Each number is 500 + 50 x the weight over its row's rms, rounded and kept within 0 to 999. Layers, rows and columns count from 0. Numbers have three digits each. The size before them is the row's rms in percent of the matrix's.

# layer 2 MLP down (transposed), 768x128, rms 0.13, rows 435-460, columns 0-127
091:498554521527605526544494487459416504598536521489556568546567549493406470477516386450447474475525566449474540566461493476497411474523409457481531555518476405514437520434464454484475474500513410508511526445589489522463446470488481510579474526476529475550621400481460444474584527509499482499398512541489452377440441465440474442522427532534503490580501561492407487613533509515448524561524
101:568453542467507398521422478520421531502485499567411530618478439535544548544365482514548480549507534465557550410521517481450456451433462515498545549541502485439590511453579523497558491489553422447448454540508502422458517496486515454484431581545508454490483510545563534487500514521543416482457475554461401405487537587439514500551447502547410419529450369495541413524473566530500477475475
104:481541598488469512515439524487448469434503476421442459515445440482583481612465529482503555595455549569531435482531503457481415473475433483523504521455518472499403447525499591547541413559524497453480577530458525481494524526566497479547519540483472377441456555538485542468529552508456484498482422477529421497526409575556558503518522447508402467481433458546541637451457543474446580379543
088:517455444473592520532475421473485462496476470538481546473533489490592523610464557519483540414531554496561394540504471585422542530570560446533463490434544537429405553524500588432524418385453413523532524481535507477526573572520501538459463534496488622482559426475466470504603552481538463540473564478550488462450521501563474468430465537516615511519478569466519457567520486574540465545448
103:479558465509439450411605534499454591462537516513451545618485482511407616523510536481433468511591462591464461543567479600491502484461462585530461389415481549471509430488496508477497540522517532438508580518623516463465437568555430492459495471370498499516453440479523568456495490512544487550494549491572503458482435562491449516411513517538550492484423463550520451510448563467511561519546
104:576567529489437401467379485497478467425575500413495606481539531516587575566597559598522472494456556421457499507452446479581441462557548524416546557577531490535465477451450558504468430487485545437520526476513500463542472516514497516477537448531458583558561504494458457468486492463408567489465410488572421527612513469534425393509480568483510487480470451501498484549521574550486513536525
096:647507520434402558654489525428491448514467611551527398554499445468531519472505558434563463416561523530554514465513466414518472514581486493480442479516561503484506517519483467496550475516513521486452530503471548493507538541503465526470525577501493516523511496548515541586535486548656435508554513492488504611513556542493515560513462512536435438467412600416522454522493391458430540461482
107:540460397539503533419506500475515516547377491497515463526588477536666358563443469511463541444586467502479481514485480548501526500484365510515545535463513515569473487546514486505454483447456478431458430478496526497411472517485457524557489508457494427382568558461420455420500482561549485466515520462471515523506473580502560480497457421527467496516622507400487572469602486457500473531520
108:512535453527500511523493503505592431538498567546476380541528565517488461458528401418434534467544463484531551459560501512454533533469512510516506484518462524500619413462484354495467624493500469499563540438490482458589471472523534588527429538506511514492548467473415498462487569469549473545564479626496547470581374495548477465534537470457520574583388580497427489520493544491477441509511
100:513519440579488419544507535540453511485502462426487493529540543474559500438571528569457571497503470475523515467630505482510408465553482573485556473511393526480420437596513652605578548544519366465551519476461478580501427498454557459498488407484518495463466367467575516496487481510501450555432537534541569555548553495455493482498469498486551465474470543541508453524459502526546578557466
098:455502552541506438464613448489485500444484526501536460524417477496496458424478508386535511439520549450496537462439427495474421483499527569511480488362484437522505490530505502439531483452543521511455450367550408499530545554486529499524422528549519489447638509458574364572496487513517503557496523496600425507436515526477536552434527488432511568625458393520463490542481485469497522438485
105:505567566495477501487493508415471551601471456530461507515450433578495535548582588472453425550376397531528509569537537470511437471399431532401432537486525493509538442543432556447524518425391468551563479522470442608480464498424534543529551483562503416541530481449442455407466440418481507490528499511557510538493407530532455511527481501470520508530471412468468521489543434540516527408479
095:500518510459428488516445549442536495477506509468446469543476585461382517449540547491551480503473517557456504552488528449543507500501547481494458565563494551540565519716523540431542432503571554464525495518525562480541482493463542516487550486483445523437554539476490486431420467510424542457497484441469600551455465409400553608589497462524505474531522499442587470534593467394438490471560
102:382493531484504402481500541482608413501389486534563514472506526501500469553549527469584530507495482491435434511403517582444405532375511472514547525585364486425572509485514454529495493538524603537467530476376464482531585511441558520496496513462530430489563433472526505409578481518529406481458502551541464492590467513527550418449441489480534450466554519528483464487507504527463524463500
109:514456534503473543492512481419494527532450527523502529481418397428474586361561454574429365525495474397550493588534574474510485556502502560451491580373452563480487522499480449515517531544567467473566521515442500611514545517525473529505476507534502505439494497366433475489542507529483400557455488475499506495555517513488415527557562448593551512466478439424536505471491475494594495429494
099:538392523544559569479565511508488523435589455474499449521504446482436553515496445479570495467469516431551438500554433601498390606537596479503472485463434504531556468526462566409459444447465395461473537486509510456547428530625443501430536520529487489527561514497561507503499408477536555598486525582532480542458447503573438530494502591537469473492539475409543504456475537471415502589530
102:386463492433549537515424413455524449507527537558508465520560495499530510517492477454558544584645568503456440481522478451557496486558564512498512397508518504502538650489426460518493511438582566485510561524452472400512617540523528500497485509455486499482574434499524488475532490498482366449437527553438428396596439445558482499450469482524524468464449508434487457527463425515445533458500
094:441495530507519504477430531542472477594572538460465502474446507548494407511540600536556568531476477483540454470379503451425459493559530481510471524375571466565382458477529574509513495406476527505478525569472424474451591481555437444561447508538488505475537455544548500552494598465468518449468583512534482548436470595506541555520478515419472417467565456455501598509450453491409473536416
099:475528431550449376520550466466521482440504485528508504467536490618458599522499548489434517513536503619577447493495428627525539507510515548481527617480549568586501541500506544519524417634557502446485511464543488491479580478528547545475526596515469532532501530544538416493586469524506451398414537526497463519500503482494518415480594454487579505482549529552593525551578524495535496523569
102:425453484544481542489511605525475563513459451483505525439562454486445499522574543517505510403551549446462430539529496592529542598408480479441423495527441479528554537596433549555423519489529481449475519506510611435430471503491487549492535554424566495479522501525502568449505511507556482550450559508459475511523467411521419487526530509564571462370555583434526414466480486537609496511616
094:455502531500536397537523435494546568367531504530534438475606454538531590554475594401357462517512566525574432545544475550494517539489575508501460454559597477502489491495467518452507517422492504501551569557490454466516398512543494451475518515572500500554576528627397464520484434509470546473481432573459519523528500543458510424430494412455541457497525548564506468523521536454506465478564
097:491489400366511511509527567533476499533460511493430592455421581393513541499468508532577505436528567554509485455562554543505529509488490473420518523477530514512498441525571507459607519471514553530541395501515541480415540472537553474532458452493410486582521443518512476520518479502530496445533494519395451548415601533457493574599518556588539425491587575512447576500451525454601466516527
103:472389508496451491450519542542494577411543441600549533512449539465508373481527517491406432491449558382509593457505429541428566406537517461467469503429545504488517523426544510431483509506593539463459478499523467507429415457514583449517554494509505558435463524576592436553574547505426496499444546469510549428464525493480514511538534438432535560539592531562456502463469465491572544506525
098:522501397432582433474511455589473477525570533424599610471519498548468533460571519476407514457534473503568565394508445485461506592446449487493557505447485526542510489557509527519486545577540484436453643516380551521459507450472525488525524421576483509503492479578512594434497501421449466408480490513454571495497545433531556529528526484472512550449512430509507417454520431440526458504561
098:444492474491573561497525523468506453493447502492570499530572440549491511464530450486466463507463519408492490538521489559580562545473559419504526577466494424461579466485466525445462576605531467530544466544452430503629504593498462411535546425519465532443549437449499479466537406493383458566540446617518563506459389537488529471565507506547524526465539525489519458493578533512559360496540
091:558536601537499490582484518494473515519577531407454533513463580570411496554500449480476548577518494506458497438582425401526511447536549574510473559493466460416555524498479537526459472476535486501522514512480439472556559567440443446470502511535414481466549560483448446444495509438595421460480525510490426429450397603421577548534535436542572561454366475519486548459484561548453488483497
# layer 2 MLP up, 768x128, rms 0.131, rows 436-460, columns 0-127
096:447511408509514606472518474465471434542478536577477510518488473538504503516560558523517527523502543533509419526503388439521473447544451523473454514584511510523486495544498548505495475524449583553536568482491460476514541459403554458451594504416607566447531416570437507599500593540505596567558515525586506439507520376471450436521506529593382501472510529467468449444488473432510426426486
108:419525500580526493590434474514458553511561541505616423530501449506539436502530400455559533483496490534517499416402599463561498470495584515565469498565449521500578558480522384553530528512443417479626480486557496509442555484548540499474494517526539546490467516471498525608508488457580485469531526470452481451508450375436485556494432520457537428577507468512448483424603493496501414519457
101:552480563516455428410512475466548531471489467487480456568548476425477442465592474469480531474513456453515574483491523478541490493454537492514380485578449413549619455491467443526497514557606531543532498578437461492422510482453457495516424518481482428618547541516521586522398452489398469432394383515482449492526497500468552457558456470448461421475458516586558548456533489433486538524468
103:509509533499507471459504568481503448457552596597529485457580516492558500458454409531531597431485478508426463416501412514490402445533534603499519484490442477399445550416577531523518566510463526537503508397550506539466548487513508523404578547454545450519515489484534530491543595529443441522482447502530458618457448485534441501522500623591469529441425446429472475529509498515478576480582
100:412415526555526438501561505394523501607533507575503498482409446559483510542430470444583455505452518523450422535530496464518472515424463503547562526402436546492486567526550430536459516485460420503466581544471424558554564514561521504493474528534445487536493477469497493516514521461454459562592464399523510432501481457436481460433531465495505347452578547522592424520463551397463482518543
105:393505380502542491434457468497588600539546487552508539471476450516469464562443488567527582636533529422437494564451608436482549452592544414432496472427523524493555445527485534515529543559446488472465494480556415531497508485525466519455355556513488471541531448531468541454458575522502526435470499564538485450439553538482521459546522430522469487568556501581529478505516608448484511521536
119:514491505438548534548481416462377504528538516433575480464391462422396584456536480442475509515479504489426473523492457410488528502446615460466638502510497561477504452429501472486526419490496432439565523402494424521490474499506441483414634535539522490508443441443624474538458496467508521537562523446516492472560498392515552498539489516462434545532445513505401477526482538500503495548486
105:587488543549482510538547489498472544546431498474475598478527434454463579520516549477526493510499509450572536542508628398564460513521469502450461431527568531495560519557509487505461412577528471591479503417483545565438510494509467486469482549502408557516611515474439486576539439549446542499469488462524568465446646581499447562539518493479485471448432523537640569482508523451510578585473
104:479497431541529545534451543402462434337482534505535565426466524461409490471490473447608508481497559499514495527426521523551448497540528452503565492384494572536494515500505399428458566425578437433541433437517531480495519405538476513532433464463499449515470550591447571578415481509441477442510467516412416575487498550539521516480464507521437509468536483629497503505475492464446512512551
091:527523487448503528472403468493450469512512420520470492482557534493604486548481460487562502495478527579604500376459496437631476524445530397491495502515503582482513509402473424532501473624467459540472527503468547537531472488536520568476407545543472499614390516424538405535425475528598519497505498520541527592484554458521565510471457485467547483491480572589433502520476546522441448583485
109:379477470500491564530512452519504486468538564492543618477607517434454527535512545591553568514514519469496465486475566567533493474584536444485500487464467688485437547515476484455453475486496625468439543475481643430443504494477506500514545517455448478516526527480599523536568534538473578558540489564566504438512534525525446486491517452511620446460472590560546459508477570507519455531524
091:520529422536503570497474467576496536489541432463543466500467491449596432547466530602509501549531448417475434477545523506479507436477482473602541447481513426501520496342525576531522500568413460523571442491478451536489471485395545497503444481516497547496401515516574477460452559530509535655539481554497443505460553487503481480464559614548507483485433545518475529431493461607582448551560
100:567582455521479480497519491503470547489536471574494493562494494493487529418504543495440421549577503575496523490531610500510509502548568408398425429470477474525435401445536372527485539483574494522464480455540439557461510407529501439565443530472585463494460613530496539579408567552498517473480574442468463529568553429518492515501463532517538486411470565483528569592485501506586564553557
104:527532519487507514506517558399517381525499397370418425540503435532558475452422458511563552506487490607484506426501426577537457389515443483524473522549482545541447527502464488493430507642457567566489562434508542507477579480524454571464537475502506568447551524498486479497488480519492425530462450383580475474568514513485455456497440585486505481465471492512472575513477545439459399485443
103:512383486467513463481433630489532495556494483485469476543546506547520501514408421474428441569484512459514511535457434511482443573542597518479464538490475501498517518508532407540515438451504550644517528445438460467401485379609507498487494482538469535428490421576582510467494565492492552503512429477540453425479512397493468587455543551597498541517491508558502490500417548441501589542469
095:468479499455505524474506543458546554553497497618472598493527593551460415557453580498460476488460476550551496504522585523541471525527493460597449526458487549553442565535563484547552484497508468582505540467475480459538499568579460470499613496427526512614391458455587478488487487538358493456508478440444491529599501464492451451472493538559465480447406510423576460505474442539427516484597
090:512577525531448461505598526459423501439456438503471500514474530457457478490489563462405490523484472542550492490395504503489538512408455563574482458509527571496482552530558484520410515532526413468576499575501463553570562433599501563568486372475520551559525565540476502450562406437467510445586400423540544574440498485441490501509490557551533444459393484504480457532543486476473465451394
097:523536421457542566448557537521572536549524518510469426460480426501475498479381520543453552515495550430558451505507514496505582504458501509545538480493466533447457507475606496458489461569495521516548502444414623497438430627589608434568488505569396537451475451511438497481507466575520431584519459445495529464443516463536427490475567523463492503457512530587603525459430475453484435531422
111:514431465494547488474434449489473426584476504374517544533426510471509387540484499516447465528504559529508541427490463531531460425501479552475566493538520589403513471459638493558456420496475556431504517490515528558499529415459501424489599473530442481434459519502538562493530540493561526499534474537509520416488414578470531500463542556471457502448423510503539449533405441546453396569369
101:509561406590498482445410566514473413559531499475404542494482594445518424483518425561597477417515524569431561407476508509497463420525462432533501466453549495474494450573516551518446568534395490469554489396503525489544631489468465450616533505540509565528516512464507540491531540499520528620461636454464499497488489488494504557536521530524486555495491494486472468509523465533476537480382
092:481543534445478471505548491524579551527468486563589621424507538542565503524494425600432411495561451430525530496424587548488498421548610445504470515508561482514496530533516449476487530540444480477474524541459535523549546456547477550468482559450513519395499523512520460408458565552449627401501466555557518532516531552476443462399498499482488446419443548559446576405535556473470507449539
105:435580498442495528601448417472518531544544540457483531511572424538558562494397514444503525512526443565506482480521530528428455590537511490561532444596547573532436493536403457612508585517453551524581489519465565485558514493469447512578373519490522435444514495460530552489493504513513572536448466493422406524517428453568501478448451509518524533471514478618490479430375470450511529483476
091:373465509469511534481464528552513483500533556594441508560475464537473479477469431390580453504362429477471517558507517531484526486550473598518556530493510532447571485522594497545534520501474515485480478463409477594578476521515418513435531507522502436509492486434622443474418426467381456526552518479446536422457530460498448418442545483412515494513540516563536458408451568464475426479475
101:516483531530395508485528467517519569571448507542416469599443514507558505542484458579522580460449513494397464401466458496489446518467495505480508538574572504511520493580518529630618522421418634535487490442499541496488558421468475434428505469550487444536475587515514509437483490521570536537530510480591465463446435482472567547455475574534500440450511467474465540530481558481628524528432
098:445500442549411492436578502534483485455408527561418498517519516512503505538541559502517473559450377515636434587448532500495525456480521412419541450532580568522560448507479539503438550475506475508537564581472502481464544471556471599565481533413639514425519548550492574519482497464482568471490465438500429548509506501538429505475505490609495544501553453544430474535438534478447462558582